From a checkpoint of a small transformer trained on Wikipedia: 7 heads of 32, shifted keys.
Each number is 128 + 32 x the weight over its row's rms, rounded and kept within 0 to 255. Layers, rows and columns count from 0. The size above them is the row's rms in percent of the matrix's.

# layer 4 MLP down (transposed), 768x224, rms 0.0711, rows 480-482, columns 0-223
size [ 99 100  99]
[[125 175 143  98 104 139 111 142 137 113  81 110 124 122 108 123 134 164 109 105  96 180 154 142 111 197 148 184 110 144 141  78 148 137 131 122 136 170 191 110 167 126  76 191 103 139  99  83 165 110  79 103 142 117 111 125 148  79 132 110 129 109 131 172 130  92 156 124 152 125  93 174 128 128  80 112 115  81 125 142  85  58  81  89 177 114  95 155 152 129  89 157 111  66 121  70 171 155 129 142 162  95 162 145 105  86 158 117 146 109  67 138 115 134 127 105 188 171  65 103 144 164 128 121 123 143 148 137 159 160 155 115 131  79 171 115 144 130 143 145 143 149 197 146 132 179 127 101 133 151 188 155 109  93 129 180 106 145 114 119 153  86 101 111 113  46 185 124 138 147 181 107  71 186  86 165 116 179 146 140 132 117 166  83 168 164 134 148 184 137 105 126 203 179  66  86 169 140 166 115 161 125 114 142 121 123 111 166 112  89 145 125 226 149 175 140  93 130 146 130 178 130 110 177]
 [ 79 139 151 103 103 157 171 122 176 136 150 140 199 123  66 145  68 125  99 164 186  85 164 151 156 120 101 128 137 147 156 118 152 141  99 163 129  88 111  72 145 128 125 106 128 101  79  87 120 119  86 128 118 127 116 155 133 107 104 177 153 132 129  67 165 104 122  96  85 208 143 139 126 153 134  96 132 174 119 101 142 173  78 132 141  84 186 144 121  96 132 100  88 130 155 131 137 139 104 113 143  89 115 138 122 142 127 187 144 175 156 109 130 135 120 127 178 112  88 190  94 106 115  71 148 166 154  61 121 100 126  80 142  91  83  59 194 114 112 165  81  99  44 186 133 156 165 138  65 164 137 113 188 150 171 149 138 108 107 150 129 126 174 123  76 133 135 123 101 144 102 189  87 139 154 140 158 110 144 153 142 107 110 182 100 133 113 122  68  98 104 112  98 102  47 159 138 155 172  92 103 190 140 119 161 160 164 149 154 152 107  93 109 100 167 160 116 149 172 140 145 185 100 167]
 [155  95 177 151 120 119 127 128 100 167 134 175 119 131 186  77 170  97  95 143  98 152 147 139 106  98 174  84 161 166 164  96 127 104 177 117 148 119 110 135 136 134 156 139 115 149 134 157 123 166 133 154 168 163 145  98 104 131 181 119 104  91 198 138  79 121 118  77 106  94 110  99 132 136 178 129 116 114 191 162 157 112 143 140  48 141 139  98 143 178  89 149 176 198  83 131  95 130 143  84 129 136 175 149 163 139 135  99 148 125 121 107 112 172 111 149 202 111 158 167 157 138 109 142 157 171 105 108  92 126 134 168 132  55 211 175 135  92 177 140 178 124 108 140 167 129 116  69 116 165 129 128 169 142  57 132 145 209 145 120 187 123 153 145 139 198  92 169  82 203  89 151 160 145  77  97 131 131 113 203 153 113 115  99 157 147 167 148 150 144 118 134  92 143  51 135 127 100 120 130  99  84 146 147  71 147 125 136 127 131  89 128 154 112 154 120 132 103 100 113 167 112 120 192]]
# layer 4 MLP gate, 768x224, rms 0.0811, rows 481-483, columns 0-223
size [ 98  99 104]
[[170 100 133 119 110  96 116 134 178 155 192 131 112 103 169 146  91 114 107 102 112 168  93 119  99 127 147 136  88  99 131 102 158 124 148 153 152 151 146 152 173 128 127 127 159 156 181 121 138  90 127 131  97 149  71 109 133 152 125 156 147 155 152 176 107 109  52  87 126 201 138 118 110  99 190 172 142 130 147 125 110 103 123  89 109 142 112 113 133 119  81 139  39 199 134 132 137 133 142  93 104 169 166 116 135  87 119 108  82  99 159 187 137 158 138 156 146 180 136 196 153 127 101 158 110 163 139  58 180 169 175  96 227 140 160 126  95 198 156 165 151 123 157 139 105 128 145 141 154 136 147 134 142 210 180 162 155 164 144 112 159 174 144  92 108 208 118 135 159 153  85 129  99 143  86 118 130 164 134 146 169 119 165 155 120 145 207 129 118 157  89 134 129 102 150 130  94 150 180 110 162 167  65 108 144 122 114  29 134 120 120  82 117  97  87 132 168 126 130 150  96 124 136 150]
 [131 143 111  96 129 170 135 163 141  85 140 148 162 129 106 129 109 118 171 126 121 146 198  97 147 101 115  74 140 116 187 115 117 134  70 153  94 156 137 117 179 128 112  60 154 155  98  95 124  83 139 102 157 117 155 121 127 126 148 143 102 142 111 151 154  74  72 167 171 136  93 186 127 129 115 158 126 130  61  84 140 153 142 173 190  85 124 117 109 116 171  79 114 100 114 138 137  93 137 160 121 153  75 135  66 117 122 111  91  75  96 193 116 141 188  64 103 191 136 165 139  88 124 126  78  83 125  93 196 121 165  77 108 156  83 142 156 104  87 105  89 159 146  99  71  93 124 147 135  66 124 145  97 170 169 148 156 145 160 116  95 143 124 104 138  44 159 133 152 129 106 148 155 115 128 132 156 145 121 169 115 115 142 163 113  94 141 103  60 126 107  93 141 137 105  78 128 105 109 194 134 211 146  93 126 117 166 186 121  98  99 101 136 114 127 153  94 139 216 178 126 133 154  76]
 [169 117 160 121 109 107  86 142 117  59 157  96 100 101  66 145 164  75 137 140 109 180 126 203 133 118 132 120  96 154 150 101 162 101 146  67  97 154 153 148 141  99  72 120 123 163 124 104 152 147 151 158 105  92 191  96 178 132 155 153 113 104 120  72 115 131  88  92 108  99 147  92 124  85 142  94 103  86  87 125  98  76 128 141  98 114 106 132  90 157  67 119 149 103 116  90 104 153 185 120  96 111 117 141 149 158 155 212 166 218 112 148 132 102 171 137 133 157 137 118 144  84 159  83 123  93 116 144 165 156 102 116 136 157 153 108 156 117  96 106 128 149 114 141 185  85 150  56 103  98 118 126 172 138 132 196 134  62 101 120 134 139 107 120  98 141 145 121 114 174 112 134  71 178 129  79 123 174 117 136  71 152 109 118  91 121 165 132 168  42 149  68 127 184  99  75 144  54 103 137 122 128 199 165 141  84  80 144 183 134 111 156 110 132 130 116  94 128 144 147 159 127 104 123]]
# layer 4 MLP up, 768x224, rms 0.0821, rows 481-482, columns 0-223
size [101  99]
[[111 128  50 128 170 121 110 102  75 177 148 105  33 136 161 155 130 103 129  95 149 137 188 133 109 112 120 115 193 159 114 136  60 131 118 134 154 146 101 133 151 136 107 143 107 145 173 174   9 149 130 155 130  63 115 121 157 113 119 172 131 107 134 136 141 158 116  63 133  90 146 168 127 135 118 107 164 119 126 134 149 112 117 103 129  77 162 135  80 179 110 158 148 125 149  57  93  84 101 183 174  58 130 108 126  89 150 148 158 133 110  91 139 128 182 135 161 162 144 133 245 117 176 109 149  90 137 127 137 142 159 129 102 158 149 200 122 128 171 150 108 183 126  91 123 141 189 130 115 125 127 128 149 163 162 149 181 116  94 102 123 105 118 153 192 134  98 111  98 157 138 108 156 115 144 123 107 134 125 149 116 106  85 156 183 129 158 110 150 166 130 183 187 176 122 107 162 111 124 106 162 153 172 147 140  96 112 119  73 127  66 110  96 114 123 134 172 136 197 128 135  85 105 159]
 [135 151 100 110 133 168 128 177 123 130 109  91 166 158 123 167 146 171 149 180 121 190 163  54 153 135 103 172  80 159 105 118 107 127 148 162 158 164 130 196  58 118  99 142 116 123 121 154 111 107 147  64 110  90 164 139 157 141 121 157 116 109 150 127 148 146 109  85  92 135 157 149 177  70 101 109 157 135 147 122 122 189 117 143 155 116 108 146 129 113 161 158 113  53 129 123  72 132 143 120 164 134  56 120 103 161 133 166 140 107  77 127 146 114 161  71 126 122 118 148  91 108 122 180  59 100 173 169 133  65 118  81 170 164 130 112 137 125 101 124 121  80 130 136 142 114 155  98  98 138 177 126 115 117  95 110 150 145  82 171  99 103 109  96 177 125  99 206  79  60 132  85 182 107 164 109 105 166 189 146 138 179 160  94  91 190 162 152 158 126 110  91 102 162 208 151 143 108 123 161  69 142 125 178 116 126 159 161 129 127  90  90 122  87 134 126 129 124 154 116 210  93 157 156]]